Each number is 500 + 50 x the weight over its row's rms, rounded and kept within 0 to 999. Layers, rows and columns count from 0. Numbers have three digits each. The size before them is the row's rms in percent of the matrix's.

# up: layer 5 MLP up, 2560x640, rms 0.199, rows 1181-1262, columns 160-239
# down: layer 5 MLP down (transposed), 2560x640, rms 0.0507, rows 1181-1261, columns 160-239
up1181 092:440466418566482508504517536538506383457573564474486469532441394483497412537615445468473595414554460533489473507539431458475433547564509482537518566508518489557542429450569567586521488509492502390546535480504520629510525579488533502413609509
down1181 101:565553549431563544514611513493474506570507434470496535477523530430496484505502473463584494538445530476532574508446586536482527450460452528460425525433510446458462505564493495458505495550511546515581490443519425458533434435493549560515473488
up1182 098:532480453524493511511565473490587462494480508545479602563579541458388541562493491557534537456580518456488513520504457509545526544452479461499557464492544544534590505458551347509541429470531484527515567496457522491464573478428503515530544530
down1182 092:550478505539484518488516491565542503493501435558553522454551496513526555489498464552456541478487488511487460536447471481487456498570474426542427541431507429380452548471466436555503498531620510517438596528474501476475451476466477486543537520
up1183 110:488504493548528478535552461507428505445477490456506508491442432431579491539569420586527491624486493519451489518573565522538475487560537462446469505502494493541465506532494477521544519568468512374550542540494539526453442478491490489500446511
down1183 103:367505469491486435515559431550513496479545525532509571557542445458421476459447501553443483498532578451542452519422468545492496444540565429532509482583549481473533451474420572479450624535530519483473482435459511457481524556514493506479564471
up1184 107:487429498469378609506439531463564529497501495507438526464410417438452526497436527475591561509584563428511576506400533463565456483519443469556460483453488563472491520474488427507398546501526396507485477530483491540545527419497482524671469506
down1184 106:326576421536457531404421467536643505528483502488497484490496589546482507509432498510515504490507493508551444539532545479470477563556466490480532381468471403522411527618637577510536414569488453417438474418528551465492546455541510533449440473
up1185 100:487455508623591581619525534470456523514442501538540482448504459438538515587511320574445570584543581451453539478448587415541487454525523469579451494473415487558547445460499537445521507483511479449412438567489480435502469492519515402480517533
down1185 100:553538586509522577406462465583566522474486457475465521377461576535511516423468612461596437502461491556535580527495464517476565499474442564511462472429471479494448436552500482525468465540482484588503444518532489493487486396513469554439493473
up1186 102:483471495539507569502469482480480495542511542445552485511464415364450550487481527521556469591475498414480588408475547438534546510451482557504525475490676513585460528485479522439504627609493508467490530410451468431422537465484491585471497522
down1186 104:469493427487489535496528563473565509489434526485496540418535431491551477611553477509495517446533680555517529434469423478520499524475501522524566472523545409604622541478437543570465526541513521473449504460542456361500483437555480523475486481
up1187 109:485559525523546534530518495455443551573493429548517588578483439432578505478480490533476540595475448551539514397501464561513458520593477532544511460535414559543494545493478556487483623539427419452501476573472461475497516407533547509540480486
down1187 099:500482594505509559539528507449458512523423459478548402454465508478458537572499489496414479507436468553490421379487481558429399467542533497528494423540514465532481494547576506505480499570518566387437444543540536502422573519502416538525616470
up1188 097:476471579547483503500438459456530486536475523447478449500531604446569526515503588522473541469455571567427469563403439457504558510441541459414524500562532485590415546430445448537482482484536510564508495541485431578437486514532501546422452516
down1188 097:537571501466556486459519388478510497610590494510492451624606533499502564498428574462520519484480455590476461437458434433473578578510433463475509542466461462615493514375434624544493433525469597544417530600559516465465458513516571542508565521
up1189 103:565576549520557377524529503455419559387583559494479545545455513580477438429473474542429481469530429486524498469472486573613476537532427462478436530514482460548543480541588574559483499511467378489505505528509567588433490482568521488483492554
down1189 102:475437491413463480439598465563433495503510512415495461494434494516458420519433405527575531452495510574466465476499589496539450543578483517519538526442496554506507484473408529553491434517503472629495521466421486570467454517416503611438483513
up1190 108:524507464544491489540575434478441454485472515480555482509526496494626381523600563512500470501563475476452538491535562491505483527446467515496512512501560441551432452515486457437486505494568531493466546542494616442574517505533479445443475489
down1190 106:492570483522525490517468461497545520498494516625496437551486566474583613453509592457458406613571435581543541514491455518450483478593517510430378558535565629588518490515443478502468538533480464542525470489499516607518464524585465525452465474
up1191 105:534418488459461600541564522528471475533510473541511469534476425488464488555357492443488522525434574467484653612469531502561540521533512492509563381533423423389501551474451547441535519456476504489488539413605571516467484462548476417441474483
down1191 103:632541442540448500435595496498480447560452580452571491436511417574485461579499441484558555535525452519557482539410489503436357560524546443443527511454492597501550372499504540451597493449512505547430486493486468480425489550533581470550633499
up1192 101:589463481507509478588540504485436554542443591409585375474564459410470597509509535486402513522449545592483471519566524510615522489507506521501430573544546432458556487417518402464528443505510504500633544541502470610474507499428489465519512476
down1192 099:514434545519519469502459510526440499379567498410466526533492540584539492483474518422505474499413546498473521560466508492462479649572432533442553564590432588490417480487456380468657577497640471503457437468465509494539606477475463450546470499
up1193 101:529398459516543481501481538386543486528489436584512543442513514473507468478474529469518509446438495509474569470453495581512552521545525484574485496493535478471452518517393561563470469444562508537464492444498557570531509557623424482506470493
down1193 100:604509518486518487453470515474525482522431421554547507476433562519459529519490468461582497511533507530483513519532510511502618474532489509437514520509547459552589514541531381474484486400523514576589500443516493498485504439486477471536496472
up1194 107:509499518592506525514546475572423470428498578463505509466517509517558471522487441554549526473494511496432507538585501500504649462559446438507554499513486519432458586469512471527471577500541640439539537590439554583574526464532538617421468497
down1194 107:518489553563434487526506446475554498456496485418465539525459570476499490522544406471457572434502598537545563582527493501505587497509539455508496446500520446461510559473460423473487540506482462417499523486591419444491402556500394542405495554
up1195 103:515560582408516473540475518436519558502516592510561476488514518553540561456546516431470513454492503545516650512418563540491502451561404495544373508513344565467557585524485498435426534433495566487499516548460476508522525510423541520372471424
down1195 105:498536515524487526461529497416427491478546505525466462456532493562524469458475465478417435599493520511446540504597523462521462440476499452549502506563496499559500517443613539457437531501472508463585512545441439563519532482514486477565459447
up1196 093:497461554467537508471564557542460563555493345511479549472516445537462538489478436595407568474515508432545552449536489517504478500481537449556550489491555534555529454474525536517494518490462515516362498531519582489515442502453498548570553552
down1196 095:454467442533441578470506459455452516489562458511429520504527495444527507497513534521417549426490623594561402472490513488513493429566524515466496512499515551558526518427555531473551475563515436441491462473525492456539541458531497531515505447
up1197 097:530467498462562520524499505553513393584508469407501394467534571563583536542421412452438484579563454563501521510455527509478470557455507489490457454446495491510562388510497411510534572386487360495502513451428491471483487454480495542505525577
down1197 099:524475494476536475541505522504505527428553451492518447481545492585430472474476510535509424467525555507463496543483491583468454460471509408505535484504452537535516517555507482413404511492566480497475445514481505508405529423450426524619513404
up1198 105:513581457546583451527507540482457341504448541455457489549432485518508474512465525514529543640443494525404594447512442425482465542396473457574530551477608490498548510563536475521550487481382512546519491581488537437475519562491580508583499500
down1198 101:505461381462467456428554568484502464490460528477521556501576554438462459544542412436435531489420510474524454481437466477489474455494497406529541533562497528481583433557521406412561595490484402478488438441485520537479516539487444519487527475
up1199 104:486431535529505487545512548407537529518451482398536511529651464496500504522482538543465479463512620468556409554436454645430554540429590517550587549536482530505607524558505568490501442478541460484533461444462487502540497502478557504502525461
down1199 103:578499521533461488411502497416521459438498547447605538572563533593469442483487534485470485489431435473579467504466458443496512541466464478518464566510501465514491474498435519508528526520504508419502419474450486495548556541403510527503419489
up1200 105:512537440466507509581545446426546492435524475551493534491445492521457511450529599468438472452452512569441558559485605494547465574507502473398437472540566490544547534487376567615553520511513499536543590478404487523535436598522432540567500483
down1200 100:538613482402456518438455538388458597482530521486536453487457523433486528546507486587480484507558483414512487418536439534462449471514582422466462605506420472574435502513522488514508521491522493484492506467559468446406539461559500481502426452
up1201 101:463512493464478529528467437503543417423516449456526563500483529499489417530535529526455517536506542516555568535446635529562480554494467426485538542441482490596494472519507465499448559475503544418534549441352499531475468528435472520527510508
down1201 102:525519556563479473502392423447460483471600424643512510504489479510517502423494545406510475513477529527563530404509563502551475516406490546498514633515537484519390596515511450522555578536547516402442540529492476382556506481504479510484606538
up1202 096:529466427482473472530486540561502468459467526474587495498566529480479471569572581562429519513461619484566499557458577491503490545487496579442524533457641554518540512567547481554504445450477510628502588567542446542432491586595446549389456543
down1202 096:563480469541469418454471564531496500523524491480556445485499420422539504488467444452511556523548521537457461483534514457526502482691478542566508462450530608396497475556569514502475451521499497594492481478465513500479460613536519608470423473
up1203 099:534467377618504546529429479424509397572537512474438537512558534515509471412479563524537527501565539576459445468414512445456499440479530519463447502572535513503520400506502451429456523497550501477438517432554483502556520585494465545486459498
down1203 101:448619514498463575590499446463533437460510468443493535526536578584516441457488460551625525478468437569442467546368462552458483514526442394479587485511564426490572494456407451599353482493526465493520468479488625484487467544485408431526397460
up1204 086:461494513458528461479427529555582462598544531476504510481432551478423522458546547438515490477481490445472545600480478515548524500483493496458512535437541465580497453506500515536461496551431526479516514516603454561421525495443575459464426487
down1204 093:447568527527522443471591507462566498524588523521474473522496492457506480581474462483506502541557556501567562397386520571512576510564514449503578560377600451602480525524451493470490542514504498434429403578441529504511424539471488519536451426
up1205 096:499542508571505527557523455484526479482484557636545588510424448479466610559410530421535461594535565511493460518490539511518532491501437408478554468540580524468391465515400466533489548573409536481526552502457516555458446577486482460497499501
down1205 100:432496454461474495526567484563431428579489534506472452518449499518535574493477522612511453470436406541503482480481450580494478517504441594506554629477422493474509415362517435507524462503585607493501440547510535482565484512405574466492427517
up1206 103:548599587578485446538503490512541509556480482436480521472481518445436436541443457552535549606502517472437400428483445451436545477586499559537481452451484526532520611474457509476581534451582464531503570463551539501508441560465483451564405557
down1206 103:436523456461523581457418584464522533492515455482479569495493429493485495486576477482573483437501500473534433570492478552440529506627459490443421538564485555524473515442452481413496494521539428482481605541454486427414502459486463506519485515
up1207 103:562438527473521452516412505400466461555463522453590476562509520534530585518463520489582495562493479524488452508487466522515425409503533586413581410485590431568559520506539442496470512564509494441408481555565577521557554497439636488583526387
down1207 100:474433466540400426515485486497497411535442470479459563495481553534550551553510524527508462467490467524588445465553526621590492358440532530536519466540518537414471540462513503524465510506491493536572545433501507553599487532475496452474473509
up1208 096:470419539499444501493588458502434410548579493522551510567557636449419550466478519464478393473544579484553499559485564547496517531519534467525527550495559556496523508621517510517461506473537410526582496455581515531531524474493517520582431412
down1208 098:547461523552514501425534432451422524394446500501467543461531470435566479529535454561465442525458564461451550548620530602499536572486463456566506501510526615476571509484527502537565429467491581582569539517523424493619597594527526576650470559
up1209 108:522445573486518474524541509563556495421562479466369496538490508473445478527518513488506551544428485483430591469471502461486484470470457471482510424458540430469543482531505483554651564502488529488442479515586524476522483486543487437434559495
down1209 103:510407495498537626500434529517398504479550554513502579545508526416525422499459558511654541366534493485454477414419447444501488511492483484520560485609538446487521512436481454523605458558490453441541483483475496503444490490522544488479552442
up1210 091:470532517462567448538455508418533553496564468441532540490427451512500431530456547549478480456532564477481457455497490537508504555466527581525515529465541443452511480539515450465577515492509571553525468503560508399551551530513515521507446414
down1210 092:474548521525536449419473535569482514438542538478593513450423475509411469525577459448465538408470450506435566492550553508468456523528468529508410437459507534468516448435527526398457528508521539539485447491502504502516499493490515471411546498
up1211 103:506506485461510509579552486511461547485511538467426564505574445495532495452545570543443589550454499513602383394567595464560517497483576506521529468486481413516548477493509516473556542523516481460540490517484512479535537490513501400448434488
down1211 098:522458405535467478449488445558538544527494531524478546535441518413514511517553566522520485421542483427499520550537598533557521466478495563545491573522524461523507500482541483566524500494574468532568514520575459558510500520524603524525546437
up1212 104:476511447518532526528499434493613501518451400459560480482435505432417464584578431422532541561524540487593509563499563570495483455491444441463513391480526543585475523567529506419543625490435514474509575462547487501485645530531494434487587505
down1212 103:543466544526533503504543568506451510391530524483452477500569469549519530560573499481554556484476544446473558524514493605552460494452472474438408511510479647465416338507480521529540511450463492427490489526464480502433569539499516436569404543
up1213 102:505511401329498574522544466534492486441550428543473562422480410470602441485466456597531517462435544513492525438523600502525552386474484499535523585457498424535427568484458359433452483563520530560519435458488419440462476486490474509534477461
down1213 100:602443502439471560490508507582560533486497485497541418490469459469513463485435416502482568484467610500420528417374473444446531567501421526558499475450474496385476641471589445485516540551532498572496417563582427476533522511433532513427453479
up1214 094:433541503449518500476506432561497530466550538416369555586592451581506452503557458555573542504433594548470499613509486405499502444420585544466441493533462519536481521512487518554472544520494429464590482431476482588489524516438564597547548507
down1214 095:474415535538405462509441533379447437602497486480498452543436540434448594416465556501475500494581465507458509539478544630560492549440563514479615522524544418398553451492487632471536602500499607498394429477528460575501526557486569457484436470
up1215 093:533491526539505412560521447542521485547519398561526512563417540511567429461486455494473567500509575486494518392497514592431585483483557548493472437437515409551511485505548506476478505501544481505549529508442521456527524422517441513464543499
down1215 098:524480505529481546444463512494468553503450524509593451438515438496419559513556464499573504534473555425542540534622507472465478486515423561395519524412511539510561490525456497486443556438498488572455508427462469561563555503523608552490494516
up1216 092:525497614590545569497575458479456591453540539499455494483474512480650568492536509560523491474494517534554443626542486521500508508511535514483512444550434527456533572554525419492530336481554576555550530433450593462509499564474469470494563476
down1216 095:478469445533514518495560526562483456483519473421500507484481525568570508584538530546574521528638467510442457480566526479540538558561490503537496545522455544568525578564466549523529502455574542499536538523479592484477508513474554516527515513
up1217 107:613480512491603527496556457431549548501482527492435647553505565497471491468640502468545457485529599503493525450509492462393518504537526515467489432489487498436479443512477526491613476530535455560409433543431458536565501442496548545536527485
down1217 101:553545469509462516486455537425538485472383555568458453492452437657474523393529551430528542611518477521528462565399568490561415540539430529520490515465507489571567412546516417506487489545515523548424535615529467567442512437529578454541458502
up1218 107:563402502599519509497599433479521483428504441558471450509442493530490444530478617534433488481464479494589452528653461443509435505440439573501513450485527505497473606474500438624552545438432465462469508549545589482507503497479584542521497443
down1218 103:504451494477565464550548532520541464450553449543514511472471466501502638466497447498496498499526556424608533469564543578533492485448515467482450436491526529445421492529474436443523398494428401500474525549514494415536491550475496508485581504
up1219 098:631439467478439556482504377524545474450571647474536515535470592571529491436475575477500563534479488546440481596555565467523506444477550518452502562476484520531487497539490477519545565392532418459502467462423537564573422520561490492557527476
down1219 098:542535490502363543563413441466533463549471564571559450536409460473580399452499548510425595505521509449554577481571522548529484499538543480453523516602496477530477456549462493504495527514445500458481552516484495439519630417490533502537490536
up1220 097:508462472523499524491532557571503573513604435552540507496471539580438446462579469581518433532524521461454455465521426510513547474407511452623569434538469453535414477457526521561613535478533488540454488439427491535582416509445476595427482523
down1220 099:530482542446511548475494468358504512466478508449446477583487472408533451528492579467580563480469438514564564546608562404526470539622498535518500521492579520384523489433473533458513555603457494554506521485521501543487479545551510489475541559
up1221 096:470490608456533518534428435551476522454593512522546571593563496509477503404468450506587428501477525518494512597531395519373562561416466485471461514531564451537498476574471479511493490424501584539463437496475475513511406509504481459533377528
down1221 095:481521569555562506384556502427546452539553557528491467573388476529507458461531474502535484458452537537544603562436500608467450495555459416516510497524503482559426497475468425492502499479570463511418541626512440532513559516495560499456437522
up1222 101:537560397505557561485482483513487492446480442448518511501497522573558581515480524404577534415465492526396494413453525489508488478481473481442531601422459543483528546558528391525469497594528515478513515406530476522414540435584462531535524405
down1222 102:530497565483568467440553444608475586491479516474459606485505480499427397567502400467536438494550495551522627538506504610536435528511538531492498554522535497450497474473520567426581482491547478532463438420544563501453487477546612537422440489
up1223 097:512479510496542517560472493505522509518480337486404512498531499452469506578478453588511500630497417526559492463546475558562438465477493503448445495538508562496505471440470531440539449478502533566562453487427514430625569502482496535526482453
down1223 102:473501457532598539567537436512595610429443457503464523492590513422461588508442442538547449423550559433531553442515553479538610453447542463479435516505442415504386516576540472595516407529444513436405558500526524476480535549487489440503567451
up1224 099:501511427542565547534443562449472458514500511504570477504596425588532555520460444529569501421539447466357446404508549507476532521464506525468529381455563533534476473483599512489526484423543462498493426548483623590544457486421470515501489482
down1224 094:470494530448458448496551473552569507445416503476532487503503508539472374526545478403488526530554488476548539516521544518497552426454565499524488611514382533515517461512465413403514493486499491516457464541498467467506540424540541475506538501
up1225 104:565486556510533524553578457461574454553574453535574448553536434551401465533483433504375512414521546487557435519493497542519435506499510560466430429510477493509527467508456505468550556487510461595437504467552463497584560522515501480482514397
down1225 103:454534533514465588551487476551467435532437531528505513583518475589555506504433449501523572402596638460574457487464446479602447585585497524513443438540490585474511516516496541507537446517453493531366452484506465402540471402587557520378506516
up1226 107:478546525498481494534526520546492465528475475497593606486561568486507543598511529502514526520459539468518461523536571582407512484522527585536522427491482523529585466487450398526500505401532452499435504496392506462497504529457548485476528434
down1226 103:496494552432471459607462428586537484538479540586561497511552569530476410507430535433449493501445540584490528422585618483525513444433481569508485406463499501441498426442423472441536506520573499486486515491495483353468576464562541494482488440
up1227 097:446606481482540533502473553459453479547470526417494521548516486466500442434460496478494485501497468519455483455479642467482447589491376497604579444528546470436555489538501487548471564512468525458509476540505550506500436560522602524498485471
down1227 098:515544532486558512497540588477472448579471457482475495519440446545473476505427530579538523512569503471452507467453528477525541478554483509497483487476525493535489494549536481502510567439526581462485519474497452535464495548500472481469478497
up1228 093:441539482487480412564539526450503590492536483463513522557607489445476556578623518537463485553437461588509512449440466528440449524568456503524535541470508544482572529575474550467497451496511405536608527509543531527467522539482446512575387549
down1228 097:459491537511404526439464500507469520492455491479492486460501517496441504540498414450394496511499540494537464453600437549453527583578537483461578468429521541482458542532596499429428454562550404481520447550551439511471522519469460485569451515
up1229 089:491429548471330473494467538540499495502472409471491491493478577554498507526541551435467553452478486481501489456444555388466478556403588483553468570441413497500541560547561423387538461518428592588464449460496584485462469551506492475469556521
down1229 098:532569558482510415473390387476562494445500435504414529576453496438424528477465484529501540521513478439472441574517550515569475559540526457529396447519462446419520371507563484569544606532471599551468579537538540438401474489522476405502512424
up1230 094:520435454445512480505489372443475430540476576514466446529524534502516548492482475374535631507459498446379502526447425531479520538443501455557504512508535474517464515453552517465561539463501419487461554513505487512565582412530556527545480435
down1230 096:464475465531491562455481438563487486560506487491462453462514476524455531478474565488459397528529497453549409584479563473461541412588558459539565499572473558470448445509545524566421458538547512486567520430494565577537525480483466479524568489
up1231 102:541505503440440484501480518513511538600507505448421518513467502538455515467420509369472439484533488532438582445522518535429527433441484473502443525485493529515491497520496484560478444490492554371513449548407452432423465569574514423465507610
down1231 104:629506533575649523516471442558507509522514529461472410578562495550558581415452579604470479545452476457477550634507471521466505523514541554580395456472550568573620568506521599489546440475537596491520516558534517558531474544494521443421510579
up1232 098:444565479589521504536466454493499610567438457515409575511530521602474556546506479508469603553510521481467555506486534470463481524488517465420478548529527450427534591549554533504535498560494461494617556513455556538492477456442502534427499485
down1232 103:479487446574469497554465514484502579483479462517471409547428384596563529475451490560469480546451510467530456531542534532446429479411463596435548476484471440420474456495458406567518536523439518504594406441492426548560444494495506464500444532
up1233 110:493451496500576472486402513496518508496507485534436486532435501538508420517489537586484541386491558505494516512556565475475472472525502539515518569524582538537499504603448525419505534449453505472496461527562508514495536479550440544500543547
down1233 109:543513495552531464538418446553515481507532538571533487555552466471536497420549558479546546532494447466539428500576469553587537542521497567452498464469533564564565559481392509576499556555466585449468477527550442502574433443573471502578543469
up1234 110:482505502544495485379630529519557444520471457418458467542483464589418579470433490547424456471605552528516559602499458512528545394378573492496587498515611440528549498553536517527430493521460461541557474536407541584559484555478490504421435519
down1234 109:434494529480471542470515465425464375429516472438504459459541444590464474437442503520560515476531524490502552484411414474540441452501517491440582536423474434517362471500480522476451542466599519532442440420504481484531512489543511570453485545
up1235 105:425511480493399429549476529448495569549543509596476493490499591483472461529497539462346570460482537544553492490506529570508566543494543480479443568492435518471510529541473530380563479528441514461519527515439554510548488501555573554462524520
down1235 104:471569516472481470522463491520588472468415532503498449394480495487529514533493503473438473524456631496456517565511574484537484426449514499490500391552482501495524506428470348583573490494431469465471543545512537464591558443424388429520544480
up1236 096:506596449485480495546540445500524544452497477544516541537602453456479527458471472467585515520535442451486461490469569477535568426441577534552487575471521496573518565526485358485451466473554565509537488435525446402542426516480458389518521534
down1236 095:531453499445487487509416552496489474540487529546449552532468413555428434447521486508465566478476441499519420514600420527462528549382549459460481550499454582580453428530581463513572472423559490507543483471553558404441508537459491529475471497
up1237 100:497451504466478480480468563455511491500476528492488622531459383470472516494512458454553536576483479552466450383391474515404485540522495497546436552507599559494453488511593490444463552442479428492536516534469564487509507532484444419448499651
down1237 095:444463514487477492435509559569525590560471485458374497441527512522460417404592570552554472482563494517506476511528562439477497582484475537454440495481484531462374560613480583455527435528563461592423445564500349506501482419557558485575490491
up1238 097:487514445510469474525486534474616473482607509575492532480543426389554539527539490382482498494400569548472456415436502464487606527425499574483591475485513484501526453459472404494448453492539501544435478450509510551486494410510506396461572555
down1238 100:593509533484413422563484488405565565582491551483450445557468528386480521459538523508529492434468501464473503523524464526565495448395522452461517533511511529477512497509487626462410504448540438560533543488513558419539530427550494489552505543
up1239 112:521432443493477499502483423492425528480444441478475485496486431543578502444476556542481497548526515454503458601434506521608546382507577466413546548591437450577490465526600476505552517572426519439485538525511560516483477509462503534432466492
down1239 103:428521498505421359590526528475402475516547599529557515519505478573509486523502521596448467500543541509432501502437504545528494425397597512505523406566467422580440510535537440496514560543605523450530471446508568541460495565392462513515580436
up1240 103:506519479543529499553473489439472544498556527523469545573492431468489440505457581455539557570423467500570486436514546514507492490380495466536593478460548514487486459475490467443454493454509532527557473460504461522534571463464506499509530555
down1240 101:515519468515561450588478497519549434501425489428466528466501520495521486379463487460505597612487485491469475514479604578536500513467461501571483513496523526474504520468532530535439575515574465595554627531475527590469543459564477521511490516
up1241 093:470509495545334474536519418523559537545471572547579495495467330574544544468495422442510508485452509466427556494555498540474482496541529486539612472596502483499528514510468474578419457471480613515572560410421576507476534492571491549443591568
down1241 093:494567526511434515517542461432513527564543566555521419462429473460455530493494481430480490594508517443521497461538528414472564464560502445552537459491491590451518465464495534484578537463536515543494485545483449566538473519545553538551591459
up1242 099:450521452515486446485528511568521503457440470453434516499418437528515517525543482534506533488548535574537407495466433487456506515569446497590574510495468565504547512443549393502521515493492447550526520467437481474534472430534494470511559571
down1242 102:544570592464490488439566495554490482532456470522553501517532462539553540564541490502516517476521518512502594426495487532545525554529504458518534530532576414506472552483466500472495510454492480552575533387474467464500498471585422578519485555
up1243 095:435497524554453447523444583613516511439496458544400484429424536515425440455518526473578532514555532494506543506488531476438484455524530416446479444466510465384503431513509506552482421566523479439417460526423491515456506474558563409556548389
down1243 096:510556585477370464408420583501627515427500540547513514401533475571500561472583424548445536412468503438556527548409444434413557498545448487438454443481418434506552396533518551525504559508524456462519517519461565479478500429559593510412566531
up1244 095:501457437583488601505539441507501482466550484518421505518490524489499461510510458487553418569493380445502477468431449474575487523501502578588525492418517537534497545432494425550484501483454506526498489523491432465548484580406543512473466575
down1244 100:513481502439465536497520370532492580519390460454524463556518505362516476539419489497463541347440534498471434527490462556534541564564472474594467505522530495534582530503480511438476593411467435433490584502520492610366511532442485512398487507
up1245 105:592556434480476535532483475486444501503477442503409506523511612536509525556592596537467520482421478502443460494524454481420592536539471579526442539594517515481474493482496520463416537467601422479507473448492444525613531553496570553422449611
down1245 105:491582547452500475525507443508465518480525567410455500526492560467567520573547476532498476444474472649410548498478461492504496486635452489470466455590464430448522466488398409521490482503510516608512539425534518452442463530555438504510511542
up1246 097:494494572552478492454516554499469527525528554494538463463486535482381516426561533449444619397460527536605445604494511509562498403524383560496555375453470441614571502442577475471524482533502473571570537548558631463471507538531460528474511465
down1246 100:511539487506470444508597493436466501481570539486509399505403518476463520475468416520447595509534576466520570536484540528518563487553404443515512570452413526514468500480482544491398451491465540573479517481563552395478467521502462590471546498
up1247 091:459609572537523492511540499509523519522536443500447408494507486524496503530595463483474604444494466452481470472547511569430518565483575536477607570512467512485548463518408438511407473484526426521552435476563543516584442509465504431494482491
down1247 095:476593538523525498486532495549427420579467484513564502438463485571601515456546496574487532430581431506500574517612551568516468512526420512499515512470383511562469499408523550566461472434497548524559429473528519494500488439579558506508475474
up1248 102:480524469472532468501540597479443449534517447567534536583547626430440501446545462451528562562446502463614501461512445524512553522416482549424509451438560560595531487510431465391481557463557469459459556505456625521527373544532497456521513430
down1248 101:587447464590516451514437547563569464614419381489605529378540444510435472507563529469509461498484525563439470499567416538474553467514479425558524418560418529492427505554496479485459536538436597497508542547453456458564484497523475458531572438
up1249 104:520519539507473489528428469486574601399613526528587530438450524458432505486492384527468474422433503391591560416518531596475495551467575477512434565536516500455589484460526494483520499427429447486534560662540449470480511500550483485474464487
down1249 102:441558583507541532576520445592510502435540515571457362470518496518417517528503372550535444403529470504465608482475476503490583494596479510551492543443499542501460477526528499387472498539496564533543472502430433561568544536469504432477516499
up1250 105:452470525513521531501500565466439619403536561572499586452483447455526520552406532560429460488485435619470449506564465485633532422469566559380502527443485489332514434424502477552460485462514517466527508532561557515560465452492496414535500442
down1250 104:548614538618464518475473412540523548501434454501450412542559505544561536473515481559527535588460437590398489459474433451435508530615429461499530507484508579451573503494482548493442553493495508482543476591516506444494467456457407458466453494
up1251 099:464494522491453540522547488530477523455501505571460497538507549482396523524514480440379473533525505513498512482472534524549479544461551526460473532585520457538508484487442524436421489543476471430542482520489472519462461494427524431533497474
down1251 099:576497462477479517422445566577475375400536460404425555531592516521464593470510506546475588549380455490434470537456468505590437524456467426454538570498408427517540474468595408477547539490479526450455526554436496458477510488464537476548450568
up1252 099:513531524474510430582507554505528517553494496445517520415512536497506434522505416428465593352567458514507582434578520536462534487511614444433541415583487537549461524559496444548526490512482502571554455511528511492545529500491545440491555598
down1252 099:572572515514518518476452596488546518461580485492485494498536542530494464546582467565514441519403488493450562450537502447491471547564499507436577431538501464536555564433452554508531496516565579556510517508524534415493397571480435512344575572
up1253 089:518537466573510449514509529489528488449485507569381432420494432581509511500496469551454632561509473548469466454467544514573585453439471389512543506393362472506457597451566438541471436488512451487407514506530499520493496548533512522410578433
down1253 087:440480478558438497375484564472469584480514560526600519444523502382395498492483512417526426455517482478525465480381497469437485550519483456513528510469483587447489528516434562506501442568512569519516477622541491581570502431552493529528536504
up1254 093:490472574558529531503487565559598544481569481485600481486532538492478549532467561506474489642464450548533452402527534492481486480473557523469575519455510614523445501536529483561418475459475492611445463518577447533513529502464614576635416508
down1254 094:525522485662417575506506483426492494406523509503464500542468538529391483520459502495497473511585481444565471478539489468455481461612529530546468497504472449367534483414510451542485454528451517497447477565517538569535547518648433528472497521
up1255 102:526547550460501516505439476546564582504553488559559453519444447499442477619422559491413450484488402550536551426398509503454538509427566532462515537533544505516536496479548408609444449447471497503558408428550454534452493421442550539584512492
down1255 101:483455583498480422490493448492501445526484522438624528531482474584492447489407526452478554454489507470531516490516597529453513538396409525503473471518486455438527552494496525570555407590512475380470495373443505503481470514519445576500413481
up1256 102:538517549574435469499480415491532529531553453467464460526570519483447513544505397536444491578525525506503524503509537475465434430479494520491530409515527403559420517454471497492396564542596504513550462495502554522477505524491571592414465488
down1256 094:433486562502470459448552456546455551550501518499397541640439487534448439494574512564509502505547504566592472458417552522434416549542468513511505483506482488590450498490475468472422508522509534361470416492493592501484638540480415573517459564
up1257 093:497533508523559439490473533411459477467389512552520505453425428511431550427489515473470499618467560408567514438534537511513555465393597440437500503476463461486397452512516499424500485435540502490509519430510510416524463453490485465499561516
down1257 095:561568546512513441428503503474420459539433543469525538515501476469418487516524458544461558493463469571596498504449403476471519534571553508504512511463514439442554482504499532453493593482473496544473552418571432507513521452520457469500468560
up1258 102:487498479555494468543546567459427512580438555426574578466489529471475591521582383511491508505499544450526562516491436631561530400452437571456448534549498420430513549557432565476455556354535520526552484490494504401508413440503533493496445507
down1258 102:554488557539636554405428454396470484594477484514508509524566493467463489525529503415503633518460608497556533520449467474535499484544436446432492544510500461453520486588633452504510479452575512509495458399544561439369410547508489493443383511
up1259 101:548525409571501495577494491529489470380501452418412502447578501517564509537486447562613475538504511521580529401521442470468502496498464487503505439571493484455573452443594455512445501506504546491509488514465468444522490537582503615592499433
down1259 102:536511522572522484463453540421641480503582508548557630492412441454476470440458500522434488485449484501478464497344456477487483512535565497576356507465444522524439450584519569558491587536541512572524539510483490551648519503498477539471526471
up1260 104:581516513479513548455491471572550468508426524562524468501498435440496501402597489512511511451551454496551504524478469543446478454565551573526513453550556532515483428544454547586486565562481460435583503486602489541518530524479512562469383590
down1260 101:434461515587516527614535557452512526445523469458525410532454482504522464552487494495481551453395375531439544497355550510448482491556489545440500501581474476551530534402532565488575539520479578588591501476515449552559563519496481517540662456
up1261 094:521506499487505494528479503529499542468514440510599555527541493613529480464362473505456397479530478555463516450504547532517506512480477409528550556522561506442435539485508513463397564509412451478507508451557562533504517561582517542460554464
down1261 099:559496529435519471477499504563605471480515460555486462521511472584555520392452404503531553513524404440481498446547543460377517481467526495563494445498528480441456530557441530603530526479454473516503511474422527557548532558421465489559495537
up1262 095:535568524408454509481402510554546415465492584522561499504507465515627501468524530565567508497559559522551470452493431461581397376469467401538484536506485485485492466561507590547511557500451505447556485584493464555448442461437526509430519580